Each number is 500 + 50 x the weight over its row's rms, rounded and kept within 0 to 999. Layers, rows and columns count from 0. Numbers have three digits each. The size before them is the row's rms in percent of the matrix's.

# layer 5 MLP down (transposed), 1728x640, rms 0.0277, rows 760-789, columns 160-319
106:471564518505527511477568503382514517552462514483522343485501579588517491536529448394445539542468553545544523508422468480536521401529624514504464458501501533494428569580469553569535510454486453540580448402478504492552484569508492450453521527469467471555443526469559400568444485508491527473450476474426545601495564501568475525493532518503511480510524395536545421463566516572474515524499539572501581503670578421516391485534509568417436443533553460440568624503496393494491400536469478
098:511486510566503601529470532502525436416422426483524580427499538514534499523478542569536535469465495429523469536386490624484466569538471538494589490505492543526538466450445509409551385473442466552456658507461594570489582422537502480471501455590486512527444474530515564467506487455555484494540533459576470576456432549486454566519557399526576493505548499437531556577450463488547445624509426519487551446509479521423528524531503516524527464444536533431526597499451539502595545527548559
101:508468475451515482523564498467506506437563437545567465531393538512570554524482557507571480483449512491518467424508538350422570452515526472525511539558509437390538577552320471507514518539444532434494410510530502633432478528454465481381485454476518539462503522532522600544529422535395462523476558439511567488494555425557494461510519528502498538518523457528477527457577505505537507452451403481428464495497428530564514445429529482449488440455526499601487500504581448400496529453530507
104:526481447517469357546509557494519413488443451467581583437551475431413578487539595540459489490538471480453457447496404535627472529439558458507558420511534439509452473481542486566484448530561571518579466479445490507484472555499418429485544482563497486535440495525487464446506451556543484545456550458508362521570485470611458469485571480602506407519555407448502505485544491477476551457404498504428436467460522578520458459510569433418569481514505439463559535443488493414589531496561558
097:484517520471571500541504476499545514520461516503449528520470568525440524494598477569442518460397460467477472526531411517532501489491535581592513545490460451542369563449414566495542545490595505485538624502509452444599466447512539559483458467484507481539479541402563516415440431461492518558489496532494419563381578587555455538446551492458425494497501488531425516476465450431521411495470461408506486455429565444519421442565563425423582472467582479487441490456503417460531564582548486
101:550461535459555469509583500495469473559503537476471554561487529615469555478557524508460608574532518404438523577531404543485423574528468415515500418509544515435505447589483538415460481507543455501462494397507482474482555590517474561603469508522382483560595466455443525564466454435534473489534492504450457596496562504544462440421434555477447533523495497567513477412453498445448510467513541465496495501379569502590503495494499401560508465457465537514537457580576565533492493557434520
097:425400439600462439539472480410408420468547431471498493547505608474500557505509389548536522478553528507446569571449552423539546509538396528496428466593582503521414398443463528477486483495521541427499443548487550467594490499535517426473512471416481506564437480446487568509512543512500529493504501439584465555512469481443458468567506507455500468448603513577579423493531501553543467456488460538528523460489494498506452571502579534553594567467465409523517533505471552512483518495481510
096:395487559512498559430451468446568466460481537448457480448498547519468478512428550492493528512410462469548546564554507454492470530555599498430545474578511513565475460533526459607418399404455536477524489482486536516502578531485563480501384412534476464536450468511579515472503484472519564443452463516418481543557486612468480542499391556503531518464496483533519505491607503522496421570533487531436480567413525484418542399519537476499442449474644509420576534486486592524468512478550525
101:388569524520522527486486508569535539550649469509554621465524514492525519480503546429515502515424478498485575541523530450533506625546489575461549475540525514547511478498493529611560489439562497502425430488390521470557497469543487507458499494522536495514525576397426389403515460474495462500611484528551435515460516522526537462465436466513490483538487546445481501496478488515494544566532506498510524539490411484542604446449468441405524459461559524455472481574573553456590543547520594
099:520490543531486466530521520496518541475572525387577473448439462440529500432473527555447393517413450472449517597595461487514547467570453541424540532507422516465519591453500509389440505467513486487605488640499598498520421455502461511462473467549560566551494498511476463494509463604542442536500624465527404514508385558512475553510446517443549465538462561512694538506401511488527449475516497428500449547500527446489561471551546486503522519519519542465502454469525490520529570536462581
099:414463512421502494480534497462441518624498478513528501547492418445386455507506499518442473518519524534525510425429451512443548459633505564498537509429444526505521507506528499570547565505619468457523560458529515489456484497564460601507460502436540534584513511417482424463505469458532487488390548514476402532402455567584404511433466464528467607447531454503515524494464577577463468499582458545528587479503510438415504517596536489517550443461422516564530467495527674507595525421496495
102:498394485501444490522561515529465479446555507511366512488477531563508448554438497487490454477493501507463619525540488513428456482440587533443549514544539595473413580493509468575553534572537504448472528521336529473526522531479545560582538607536509519478455422499521455474432559409517484517489507426409521490485503551396437545502494518426471517522467437485418490481524464533567484561479441451409563550485539519535526474539530473423446586516464533469500543523478575523516488559492560
095:487590495535446522463568478517563462530498523509545540479518484500472538430549573434505464521502509523474514555520555272487503469477433521524568590499501540505633487498517544607463473482576528522512455512488504480541452495468542523481511463483501471544394483486601503588480435524606544475411478403440558499457492465571553578599541476593461520589443500473514509501492426522437507564454532477553529514580502574464486573495410479539479458511496509527473556534500464474392435503506514
096:451536466437492519557592498363537574551527553502415492486455417531455553513525509533464562475483538494495492415606469492454530510534440494532614562488402559542506428565548484544624470594545614532566510523560531453633575494548487430488528538601443428428527480528566563465521519426478523525497497501590485461476478506360455493503621466444473445449481482459668549535507475525552416516469520449620583476526467482517538426515453449488474597430528406406456556496461495494612492435518441
118:480506477483489556554555477444528553496530543501471481525448453493439522475512541447552490529500493534499516528532420430566482444566520481560507532522439477501478566600423556443514516451638467546463481381571552448534506481458562492514442432472442430437501568445527508521576596489549423478504477506386494429559517557502469588482583502517537458446450456500457479523537489516589528546556548522526468479505475534507479577495475500446488438493514543548452496556472523487535518545445524
098:532460556592468497547520532445509537490491498546554510550455522480546554496439476438486439472447406437448481557568434530514517508560516530585530499502501424463523605473620552547518469522453494563491551520514495528513475486490520461546531550539575481481429561511576545395492424516506500497526497418489526559479548634529458532522508536470562411492402488412471409430434419383513534584560473474540480538530485527431558547510601402592387364547390578577401451564604518509515534629570577
099:574573529555512469471580477556446414606449610496498450482487487440479451518562481558443450579571527481553506460596537338507449484509536516494565455516595495484452569628521549477466408460558584508527433518506424498508549507452560517392528442489591544430556445484560548466520527499522461523508555481516503422468518472538409529499480548449503510469507453456567563538467550445456539499490408614460495415491461426485502471436536574521520428513530490454536494566579500548485436466534516
100:523589566480500519398553471469497586441536532571442532539568531584539510496590631520433496460539452596449507496499513551491473491509426475522569572492512550513436496442509473473488521481482479539484444554507544464433554519500553525471515493451494474493491579496522505464463467575502541506527501528448525425518453376479473617461505403491475523449462489529452497461483438503504481441596518477515514498399487510524604498488452459523505427583521558503492514503524484421581463426589522
089:436466524523510485491558466416496531482520437525466522552545492524494486488603480565434509465563513445539513501475500313488509515465547545488512535470594416592533426511468466544475458551439463575551468583480438479539431538420528456516578563524462498343485488454490513492503481466514527440510522442581444470504463561499488466502514465462459577523466575477473538506467503464510580520530567502538544453417456597475507527438491487506606541479446568456526590564571467496455571497426571
087:531520469464493505534466594519553524578501528587567509496503480547421523482514506446513537477548490539574519623523401449505525431446549544500431501373553409505512456523551423532432473480503530431534487553562523518503532510469536483546513448498446555504539425552503488488454501561476472530514538541554575538430460464543483495537421484540488517562378455493506504475558540532497484517500494490591492522452491430413632512427433571562524453413513475540478518494503403553475553566487544
098:552500536558552502492548511429477457493488481553641469549479486506452483469542462391508556512601509453552478494523513656507540497517503538427555479590601542444495477505447482429537538492478462569503556565496494536528520565479529531531525448474513490510464509474536518495463480443478516468546514532461549497472535359554493480557506467424481541446452532441539478551507555455474457467555495575525526500528441460526554466514549461506485449553525487553472525505529531541492425518508554
104:454407499491516504501516559468568378483539522515534513430552520478510463400520455436535508521415372549569489366574478580486519466539503524527493488506527555529454431495519564560466464552409574518472514465437495489438436451537427563576518604512560499540451512511516439512437418529492545419413520477531512532547527487497441524541499472588567512374453560342553486464391547441575399451438575486504522462575608491497524573479534506424493542510530439584475475584487547541497477479599527
102:531566542512510551467468458431369412510540472503473470473545436483488572503474454522482418566504482458467366502449575451521427634498427524517620529477507488563458587598600544528438546462487453524510491499492536545522551529474597466461508547536553481491525518436454530542409543501476489483484500569504551414502456457473522549524461578421552471567462450504505497435554438545439526516462513619507464509532566473547477536532532530478560492462520402491467450512526530427519405536508479
098:440473468560400612441477488543380432450417496443418456529512546507514451475429458462515584472540520498435529438553446535474559511518512395462561535542563510502523515495465548468486499427508531548581414567438564509512437475497526542584584488520550563525558529479462561571467507491465556446521542535528504510528499508463547493525569492524382603503522529473502557526491495520542541478416597493518544435389502450550456539440502516490494497530405540495459479422502412503451501401500439
103:551491556497477529466552508449555547476555465473552499515533365534514541478376531549537502526465498442520465445491548432545442455405529510479497493565495495485556507448443478475431434515495565371449499621500566535525443534461572411529569510493553444520490429517523471497565536454525523477480482508551441465459528516501537475450474433543525611530589513486459437546493469438582542509571557434539505498544515601617475386454454448492500514450457570499489495568456481484447470558498549
103:478501441482455467559462494474510483552553468463538579470483511537528545562575435459593415433594507504546526453514537490401558447469460483416558462498561463521573467501467481421423536490521543498538599543541574449471501539538522520584529459447523488589432468440470455532487469400526498545620491575459451489581551570635555417460515509504571446509512514487512533503472528433481481507554479519538466475379492483502525590517474579525563536515480468476442453439440556489526613479471486
095:538482448471491478441477535574600554482508471513534587540607545553450549509503605531481529499483456581437506479528459422400554456503533476494488540455463514566491425455496496555482499555441434536512417364551444449499597569508529405571483532553579516504536403434478499526542500554535505448445551597499490508401582405477610479430523505532541501439511516550498487466428496483402540481511499501550496523574482467528574479552507473539555573554473484523528603429490368611489557454513492
092:541452482500492487454547475629488512479456514461507600511537454463523484585545554565480514511512461522467481471442523513512525482485432410538462507491507555581514572552582483513512501529459432537503545401459552531505533428454482577424496550590475519531576626521543483490559468340502470485580519429536423479581484473479593376605574486469530554445506471542555485504551467470459451529438408495462415433457516429484438517480549444534407518468530480500586544479523591566499427405493451
109:565573481462410423527545567513493553489516489561456464509438499547533493505578502477487487551514575480396461579567477610514564481460470506485528488537562421576586403416604485505465553492514551505524452496545526586458512541488548587601444685572545438490483479508521489448602522528523449469562532535449478442578494415405440534435451490475415532523508552474523442451503523405462495482480450503490465452452556498570478442536547489479517632480593544535439535452553547461518449568502544
096:489538542429564507473529530463588475509523509501518515459525520396497493551364518533528479507512518438574487511495440655566492512534508532470508464487541435529503532446526534486483584503512491568517458533482492585536464572456502481430539518525562510523448535438439480584548492623518522406481494442425574557490498455595513431473594489509400418552415544489487374491551453559482468441508520510501471518586476548548466557406530577471502479436569537426550473534534486535574544570502526
# layer 5 MLP gate, 1728x640, rms 0.0313, rows 761-789, columns 160-319
094:462520503457499414522460481462463359459458534454498540439538513557519491523453572545445535548536476391537598453463582513443458430446465472490461478531530490540498492476626558453492474544502504531500515509539493528459569499506532533490595557519561479627494482483436422494489435454455538467556456403453581474498454434486572424434427433518506481564500494561466480476549492659539608439590537511402532481486442537450536439479443488528483458483450524472511553472545600588468474513395538
104:478450493474491456533348432504495503393526502563572535552451475452435526557493520394485462479483477481533486482579476454498482612509538575516532513496505498440522475510515463490454464432550464450472578511528580609382476453423566513504501490565485512601514466512464495570462582522503536494604450562507495478501414417432506511347558498448493395400547409463501542452502484499616468518557426497566496437499569422507467410462447488549604528591441508450507462516454497513456448433412440
105:450522436576513559346455572507496507469429534556459427541448493402512487494442515573483495574451531545459440492575549453517509482511389394510452518517447435476464489501548533475526493498507425568566462436458464483481495550576433420551441582551599569419534478499510486568644529469506481526521470467431457476425537557541585491521462522435539398515494500428578469467430522606517411471565570442487480497498479397458612458476513492566479484464572517466552488510449472471532591536611561
099:496622484427479455487442526521528535477503519542535579475490505412535610521450515446519518552505488506482442446477489440494463540492455467442471559420477476408539512522515492450403525460589526469511530542632517446480517603482574539585490478425499452480505524495549477452590558524458523446433504522521560366544552493525442513528434586476442535530614495555447496419573612550483430436521503534453552434420507521491503460536503506427568515448594555571548591456517522443485495478489528
102:438482482388491492473405443478509585477575458524526381528393534472527460483417435528510482472544530510539484442522559428602564500571515493430405573482511395555476493474474464578573481564445507494568477596478510547551530467504486512516478573463584467437493549532443577572552492498520421508560446531487518481523482561493551568488539533499494465420448578452534554463475496491465486463492352520428520541541523461472475548475520593495502543459623570480559528540484590379467529515384526
096:514494555520572560442530483482515524530544478454485565521616585521612584563411500537503410523496565479453508482622592474582606507541549533514567520632394457484505480446452522476556547415495508542513478482419518510532443420607506427506446481496500485479465464534559582509492500561462435568435520509517486567472509531487446555448442485494511468555543460525582447510503497468551458550577449532534582503480445523527392472372538541567643506454521403493548525442520516536529454453472510
102:455513517551581508475459459427502437412518532502469424530480458468462514550381446502451599485457524436495496498481577507500447539540512463464496466504514558514497495543570498494489404541529495414543535598548526500538558435621630524543496429539528431468500523530426429414582498528521565491514462544481478512495500548430493484501519523472519487422448463479510560443573504515541488489479499600503433487419567483478477494537583513546453459547558518538634442506507539623470525522528503
099:412585427503447542556502529512486498548504453597457493528587413468411571516512477538483543469478529499432457460490551411566512478508567418484489462443473437409470558561514449476489504498505487554512500493571457520616513564515595454440508491441532348433521506456436471498535554580428573480511516537478553508510520542496483476485494522460428484514544512459486483433482442473482486450369487489400488612538549512430532513528523469568515515508472445419526512486509523494559489522487468
100:484501509474448455506441450486499452479518525534464552481591559578548476539458449465475491523475447463535583396560562493531457481522487421467521510476512489480481575600588507530550557516490488512494507581528440498532550486562505549436530595500515513530407589529449460431534490527445537495489469558533489551469496529465563467507498490554491551550577505517529520526480485535532507471505356498455534536590548512473409493481469518462504445509551558398541569473503545533549500585498500
100:381561499377497399512501574457577440503535483446481479523494491485533542531517623529465618476498624532558501572523487478534510526503395455499586603487526537477474420461488570482518572524488552496509482458470429394503559512471497506443563534510521516549497453525558531394532438441528537559521429557473598460588489415484533533639455411561477500505470479471565474453479470474497414488481527506451551581514569496430539511472496491464491475523470495501595520533491452525418415460617561
112:568490542489436498492555512473520485501412560524404544444530445580464362466525501484436430577476419518491551485480488551486478533440477499488562550530460504512455506463576489551435517606487469463459577464449519478452505525516532599466468477552479566452529456456490544484466480478494461523488518472379505502474525534407547489497533472459470591481446497422377546534483525561514451513548437434441528567526525541529537500526480467485425484515503513376458596430517563503602570486494485
093:471441528553515509536582393490521462530538613605489480412478483664514450467492501554499485498479569404450553570489513564547517569400436492534472612523586467500369430508539517437465492557482530488495508492478559538448485484469479534430439461511508427468540491398524450485406441444533477459501522491596501476458357568468520484518580451477569528490550551570444577475566594505517548534424517453407575426506435504458492447558540545491493457506441516479495433510587477506517540551462447
103:448471459546513445579345500520440460426510576522495530424514516525555582507539464481474488508448437529452554520519491455507524488558453535485460474511562584499563425511435528470518536551385519586421551528551539467505488507562511473429491518480543527531487559511483487555507492510462459512524516554571434491476500493523476467431437543526584503438559468479479443587490527526504548561523511418494524503480441631486476476428469463533503474396406541578464598438560537556546458462476546
129:519460503438508435426485508571494428510434521458581445489534608601518482468520476526402587496551508522422515478485553468447529571440521561423466459554564526464529533424580453574487494537421496472613412561441504554425482521472512454471587552545464593482565427510428475467530495453469551495516515542632529558435485543473502411530480550471491495507564541486458510424555499485534439415467516477462532525482490458532487432511446503522463502461474443441527506592489534516493523517472572
100:491469479588552496460520465500654453513530457506481596450451527551511480470537585474551561553505602485423474458508504487513469435452490487555439478503522519515648521571546480514388481329455488529520520512392486405513507553526510489474454542483521522498416458454558497552457467519427500565537484590560483508519478563448512557461508498399489578435430491458569508530450492595560524412444524503647510539457468473503445566489505486507468571458610433457515623493546488486594538422501552
098:534478495453554572495514469499545551440507556428568557532518449537459538477475531538458532493507484488493412391623540522520560454552463586488632563503498422516436396467456520448536436535561419455415478472433543472528455514571492581453477590484471502586515489572486502525501516474509508462461522432472476477533447402446423514508486508532558593429609514392507491399528523517470422550508535533418467396499475467591497445493485494501492493469435520553503570446417460455460522560506475
099:468432633490496486490558509491580526444550485528589475485396522438518514604458501457550493534581539469505537570467409435502610546541447504528529476517593572526551490520462582505557566383522547509455512483456426549445454506521515496541541482458562451464498524559532494570524496518559506435520449484543552390547479434507579495458557506458455511520462487437491535420509595438502493546512517543476564438457479442557526524577549464542512427607461406418463454510513464469556554397464429
096:515569493519406491478541475617518444459518529535381458569524476527474535509480510552464485472420535538501507585428498458525524591513580500551476565505532442587513449517452488567453505504538597541523420453494520488548457558495504521487467453542470465449531515522490440497405456527467430543492515464527528546477436567504648500421469476518501548503418443479579566491508528530578547495489459518508436532476512529424501440483517448536554414429454497466527498602504388486539543524547624
096:523478535434565468528537524555518579517439405582413446451476465486479520601406443443528528507476553505596471497600407480608520558482532518460503510391462468489433441474462449503471486529443584427444464420520483468585564465483481551481485485533517479485496453490517478481489499421479437522498505509540497463419491473600547493461483466452460572512516488414505572449464580490510531512466441496584517480460540521421531474422439599522575498449493486487561547427454412458500579498536451
098:534504438519529484551553458512550396530562514485480451501483441554523516474422498604468494410424341528547495587565494497447516470508469485538468463472505449499457433483425530632444562618477517487423395488470459458545487558589419485505557544503535431508510514585522492488502517534460486515470452519529566426477594644491449497396431488549494462461591556509500562533504535560570465500532492516470482479551465498573484489463446610578586539505477488412560586518409602465484489388494525
102:586583525567512494538519523530486568561472402476478399609488469528522533531525506501588552518490521553510551496494571508485505563491505499401565531470491477467520461426488576436456460608563572571528444477563519565430384435473500438471462564533500468513577544458479468453501506466541558464463543579552589457509483527458557444506456447568517415531551471444541437466468430541558457557567590616468457471470667455501518451518571429467624427527540544469518517434550511493483489504514490
101:501548496437553590485464521426476563491555573506559432577491538574461451436502507461516399423515457512444592488443490477481521548453540507482548468447498532440567587552541474521452511507447474526591479358577415510448505572524536525604524491447606500570512453438473387469546497587473535466457565485507554513417518517503509568587512546479390560484497468547473522466492496519573540512542532485496490456506532494446506488473367518513440579542433410428481535618488514443490430417488486
101:494481469490497441487478508534450523432531571493494492422461526440491520525522430475568481551464585509508442582423392529494491477537471649486426570455494447442513455524534526563479539447486454428568471441406499483470517479536403590472510501446467453542458585500501444458491529617491441474497604494555419507516516408452615472532523493524457540450453416510577537539385470588497448536546546451476537535445469588559477461472617478552564480456587467528590496490451516560472538422544453
102:438538596490529452482508478436382427498509425588496531601540493564509602496545624474468424518468561445479481515484503436488477585503436518497483492609492544511490538426468545549541499493555421522492612450405420497506541535578572467439557478583476470478541537569639515547402510466460474604503582506603565499550450536473508487431588482515537528457586489478421504480461568405544537465459493543555591506481507457559479484585404518506452461523555413372539615451485501423457454424461538
098:520539502489511432511477518471501449446533475558511641500508487487532493531405502542450548518487477440447554520471512482525502555587496522546680465518480555498467595579495491499443551548501502506470568461567460440531525537483431424489663420438512458548554565580612507389475519564418499439603543476419484532394449539461483463401485466510548457593512506495510480442486486605435521491447446430548540586583527426489440431528523455522521495386624586430514543491454476506489502536555526
097:455560439440564553559439439482570475536519451465540426502548522500483381444519483569541504399509381493484627545386469552543541433444478390416518530532578585463455440426486556476485523525585527550483530479498467542463414476494474488508605469509511454485420426477528552457505441539549570542503532460531478540482568484551526458450625445491536447510524447526526494505592471553518427467447388385426427507540563586498512472540524529463428504451536521485496597522511516395625485510409582
100:478414497547483571491576532450500566537548521573508514470522479453563506447489503494487481527497498568474456464430455508530461519502514523552402530472445566467548482477542508506474549420496568535478581503489456562432485477606463539448493543538476475488534514478456432455573409514544405539495459527548414524440530534501522437579497619449491434426477573381507529503463543478571538493494457455513445453474425556545422513523512510633388566579523467503619541492541384485494597519467486
104:429617533494516497563480455388508526459493495539492500452388510487586530510489476550453509553461437476495547580564427434488436545535464468487438378537465579515421448501475489514501436502514442482479566531511498527506441509544454480489473384461423494530497506468524465383454481553471510464573515495581438481465444471456585454463537425423518570500526598459536489540486350517542462528519513542572570491539529531416494501495402453466564476462508543548468547560546500524454558482533561
099:506423493538416613476389394461504532421349556526494501495518472476400527497549563436581505556439476566509530427580462514516585521521476525438507540550416581501520496511453554487603506453544455436498504467461523487506492548530450523511398486548352586524458538481521472578477480511461468530495519564504475451526479540479580510392538617489418519458487459430504504461496592491492486447580448396530472401389473484475515486492500453487511522608497390481444546480472492429526466556550491
# layer 5 MLP up, 1728x640, rms 0.0325, rows 761-789, columns 160-319
093:503440570477468470502538496467514401543501550529516542560507484575426513446560501481474549406574617513538535477582491434538580441471469528460484496493547519470604445558527489401446448496474488513559398521469497615532425473427434557557352480435412448464559501538495391537530508517386467523474621548500523490497498505408442406425475631453546560512556524488448471492570478504487552469555478550438510460508479458476390425523536504469561502516511479488430472535556540454552506640416501
100:468481576559437502497529495447603450451561509492424497445564469471492569512571543499483446518430507467539513583404555487525473407457459502525540440493470470450481485386532465539488483495480555469485593502412551538435521470510456495555567486599500683548478571522398392396497517364550451523454494549496585524523439496521499477514513467461472476534503553494514487551513416477458506511453487492485520583459501614490535461451472524488516491497554500428446569507528520537456489497532479
101:505424440439484538493464512522505474434485436518540530535553512511525515445472546456520533485511447431488520603529620468523521505587532506464522612445437521471593469545548541525499477544495610566526540498546531512535513486534467387480572429500525544491522442541501573532527530479438499501529448485515619445479532529591588502519448550462435507445398487443513537560539457488538576550573473501513524531517503529475518577515397470433589409535506553511552538571505502541481494465510531
097:514548499540488461461531528548556481440451434550457444513483444576553558528434446449497555537613481479558574542452487490537535421434596485423570486461538529515514489504470525416523542505453556512503448493518433463542537536593499554467602536508514580462516425558470569469478486493496411553479518544536456484556553420449470508421488548547448510521601590485551425483441525488481590545478414418508572565551436446486559604517493532511466605523469450552445486494496531492552381634561426
107:418487488417464496454441501471515526467512405402457458502494470486466448503483512612493466545442488437553485408557489513541488500496434440513403554550431450524503448415455468569589500605503524530477569604527458442549584486448422491487519512478603423445514575575496539442548495436487511489568514482525590459475447590484489548449540456526496449419432519583397532559560489495485473460529468564489569460590512477474437468505560537441505471502600550432511542453474527422445557581478456
096:533478609543564534491514428579516509549423450547485518415478549397428543518485561580479516510548432515548492532457477487576491447492545550515540590435487448499505517529538521541447564481578488558530463500519490540511533593526505411519513504449407537567544447452484505566411551425508470513433498431463441545505513471518485447430491389488453509510606648532544463426492495442563554454520511545483505476463506492609493463451569537452403500549497496466532532499549497490532569461576588
103:486464550457505481445471595522549585575525532470501576491519503596555519459473526587466504534504617523630436515453537505529461497513556586473567462538442468532446544532486591448487554545561507567486458434513448440522425558492482487489601575441475441520504438532598474391523460444439503507535529544496487447482559496505513463486544456490478465583455508467585456496430480486466432533533438504440542535521403555556527462515516410507499538540488443498497437558592471516537493470514487
105:574469524524542507510512515497548432494505529443577554516529615461480518557433525525496493526480404468546463584502494515504493510457498592493516536393499540490568451535496539619424496513558484446522482462420495568501571604471439424504515530442467580542417532521497480471543436436495402602467474496416469508482447533545485455502429480584468444545566513501526546467493502507518491522514514559516451433526456594622523580407428527498489465533514452569509506579491460427518559393504390
099:472504509582490578511575521453557547491476573585560540513478507473495446616503569456519511466445507484489530484474534518481569423455466525513567467602613451481591555423386468528577476455504499527437463463450456493514503432480493415483585512484607511474496462468462644537386537477478485476448497464543505566529545533514491548533453492534500511501496498439432511523458532434517549485493502523452493437480494530476476495514545452560467411540461417463552517493502551542531452477451519
098:511476502527580515502499470474463463524392437497514613491552591566500548541513526476480463518439455576549518487543510549498444541571501628457560496503427463517457551608443530546458483543517526473631499548472594523525589513522464520539527480510500512609489520548513530418548499478503470421464478578437418569450443484457453549520434551517619459592582542448391502530464567538494433503514418515506399470442507442403563567540491560440545389516547550540526428424467457496417574588513437
101:505519471454510495443507495556514565577508401558491454567455539446503629524503505461505510559532389474512417495543457576455486507531455501556419424484513501507511463445511449422476590450502509497552474482575394471416521498549512469510444564543498524524488594506451465538473548575562509519544443538530482506495580468551463501475511423500525496512536580478449465514542501490429487593508531523445494543563509474610411550514573513498523489502510418493527489559528499474494480546497427
091:569487451485518552457511505509474528482490445485488530533503565542576487510526421536474475503564470554516560486468483451526378445401455497505531371568521565504402546552441526404546619441511425545462546544528488497393561470474533529459411550521455560446575467461427465460450574443388535579547567490532526553589500452535456481474512512450427580474516492503556498478551616553566506409569530462474510483476516522474522393463405499470543565521548549552441444421529561516593514518476501
100:599514513486599548500481485542536456536568445434475530504520577559481509490526448522535588462539398455488588455486461457492570475467476548479521465488483503499522558433536527516589481484490470543540433530471537539484541523458424437454465519454589508516574440599374581557568538484465493422463492360439509480535472558482505520510496556472555454457458465513525505542499501435533499410421488548462511476492479529488444498499437593610617424418513531477510446540460452468559513461415482
110:492546635558511455490423530441486450449476470518491511411523558511534524506504478527371545521558538516485447497376497467524486563506469543464524499490571531467506528457620519590562490506465558507519498554411480605553435505469424513457516497549509568516492446475543521517440400563423541538601506537578514493482502476561514492474456502442377498596517540506571494463469530424459504461515478459522603448425485444552468500476526552536495612515474447492535540524462570519475483429533528
099:516514437493493527471554471437426494389550490448357583548543512604451552510601559561443522496504547452536431473472465465463460497548536445465512592556509540503511509499529461520572520464446434542515602540532549507456512515554389457424495535467503521472480577495517427537444557521561498516390560492437508406532440504523475474541512522516492585578501511565454521539485462538570522572519550547562567539440516473494463492426543545443516528499523443575514532535538578463488445395603476
094:446537428474581551467406469452436571421522442529481450528512556474475529549498486497581433567414441528555473452433606452550585504524440523495504477502434475550421411516546538574459414431503477541585516478506613474580456437585527472518516580520490557457543524543460416497373474472574498513492461446520528548601424517469579408414456493503517487537457523424568532477453466511491509507546488445557532540457560485566400540486462462379479527468446563532448580573536543514493456541532454
104:463490530556504538602399386526496518554475471534535502505476439442471562493466506396463529615580584446450486489496511511508464453495530536457480462432512516516596489537413500452659463545487546477501575450532479429511442568552514537501573562422501501539501524524569469374610576475482488470475397506567403471518497556513533516449488546522503562515536478465393614489477456474561469520513468487506519451422572596503469535461381495480460470483454479530443576516548485583508449453483600
095:527582466529451530506468446547533549570430467458603438586592538511467507495565470450468536504447492478532578512528535505493515468578500499545508524596475436492478455562481554586514511556506512478630482500571506549549497500481511590523540463570548489412456606536607440425582507475432487458487492498447551530544517482463422492463481511452583478490464384504503474512521477504526529520543471597405526600650599425556491496466528473508498453524450440395440506455519555515570469518480476
087:486481456509465464526541473547421517403543511422514421521527546453508464445547495462488474518562505506514537397445560563512543444542478506519460472592513559539520535564541519477502593549531493441470511526512553531492486468505471615476563545461553536608563543503477513437502520528544499531457472419462483429601451545524493488513540609549535580525550505510438430409505464636514428477551544457438498515462499521505398451575493523507455540607561506461499471540551544446530421448491493
100:437504525423434494486481520527501481453508503458477559304486573572438479481428509477473496548472475532579482607579544522522581520461493503385558468441448516458506486475380531459499521498427493503396467514521534567489488494554408495438479447487446487462487526623445511551405537463520503469496497521481507599456483449464524459503513485485505527502461595480535533525483517444469475531431554493416546485466431528495430573540493495483478460550457519582546455477532559577557419562497524
104:400557478498530482536569526473465496542482513463419500482505474443446514568503559522541566501409521502389510521549451467570505448460520492525435498546493578463487517421391425561558502443608574457488516529529596465483422530598542437527532510544434422550476524507475428636376477510552469591533594557524533469475449503425486462469491490471575574591571499554461466583512486605556580422543551537444491522532499522549438455488535460525524449439443497435525483521513445491542450481568510
102:551453455489477469389512506481446469522488557512564532494512579462453462524471506509454552597510497525475589466469537480522602583423435500517549487415512545475501466503516485470515526398485530491450502521489484492573492524467497440517389478481512497641463498449554583497502438466493396592609531501455606468451511557407520505559508556487501514483479605432492462527490513492555486427520519582499576516576563498495501573437463525506461553452497515550466525477486487559508470478463461
097:560485545432525550526517488466418549612501494482516452408503387401431482460571420492566484555535477535539495529479488523515510498422523506522488433517471582452444555447483432481540443492548529411483548510607435419516440464482510537556533474493477583506406496512481458492421566422509516482446473476505416553509505605507567567503399447515490471420538550416488596448443558378485531536556437512500533504554508503452432423500462497542464502508534498408473542429593438470498445563477480
109:537520433468485495541517528523595475458483510491520526414603479508592438582535468587518543474523582504498533580487509468453593495504548466466512468454502503471424504565477490468361462468516480575477514591549559558595511476424485476540449476483430504506490471516501508478517393460418493481573514610509536380434517520466511531459472450518468394523495452412577508565506534371464531553496504523458526560532521494577513565439504553454517535518491518471476484470445530603529573593496484
103:421504456375517498476548595567505488519484494435484526519477533490525534456431520452559387456554464421638518467554419484429555504512375588420548522524492452576428435475439485497452529493450543536518531500505387444501448502487434503489407443479497504508496530490530630447488471524448477524462562463548494420449518562549446511509411507521477553477508519516479503436454540471408482472540413560509537404523578448430551426482404503434483435459565515540526468582532398559498495483609457
093:434479495549530501424571535525495557551431588477459414469484450514504491506478532482448520524538554560461517529473480483510513478518477562469442536455498559484514559441505496548528594433541433471419486432508426517502545489428564540435466482529436463442463571423529357471491520467446557504548449465518481457500459539512436459485536484425526416449549552497489514445567427466372430521493580512455510527461533532457418498419454444440361481614464535522580485557413560523564455595524415
100:550512500390473526512442445529457493491430421571524489473511540505499394517485512477559443507507461499484530511470483524509544550504471437495572471502521540598535558515537486517411440540429544475500536524479497468455445524416544448471417446530515500549524512508530491541518554493517460503591481576392466458473545540545528436444623511504477463472559432457432497588512500569504525427484501456422553519512518554505517516498438576476507541412448481472466507428526567531528506441447494
108:390507472381490542549544564415463548494505492558485533570442454507617543527571429484482456589565418527578478455493581536492519452520413543535486517548555514557517524446626515490479456488513526517582542482525448459547479623481600480583581561458447534531460474424525548627483473519459503511461523580435573588484558569472527577433553510433584459479515512505598492514515455409496547593521521494535541510426487446524503519468517445557561527487391508467582536526486514593525452511438505
097:568412454676442455546461423607488537545476494534521476510397468570509543525554447439541533437505452486494498524507490497483555594519502468558416543539501552486468488544560481483526550495500437468546540492520546416497541429462508554572470499489554493439555533472576551469483493514526475575530502524516554529494475458488522515569498495484513484547458467496506590442369548546486512540476481393519529465446481490499419518554410482454529501512467521496473418410420498489486471451512489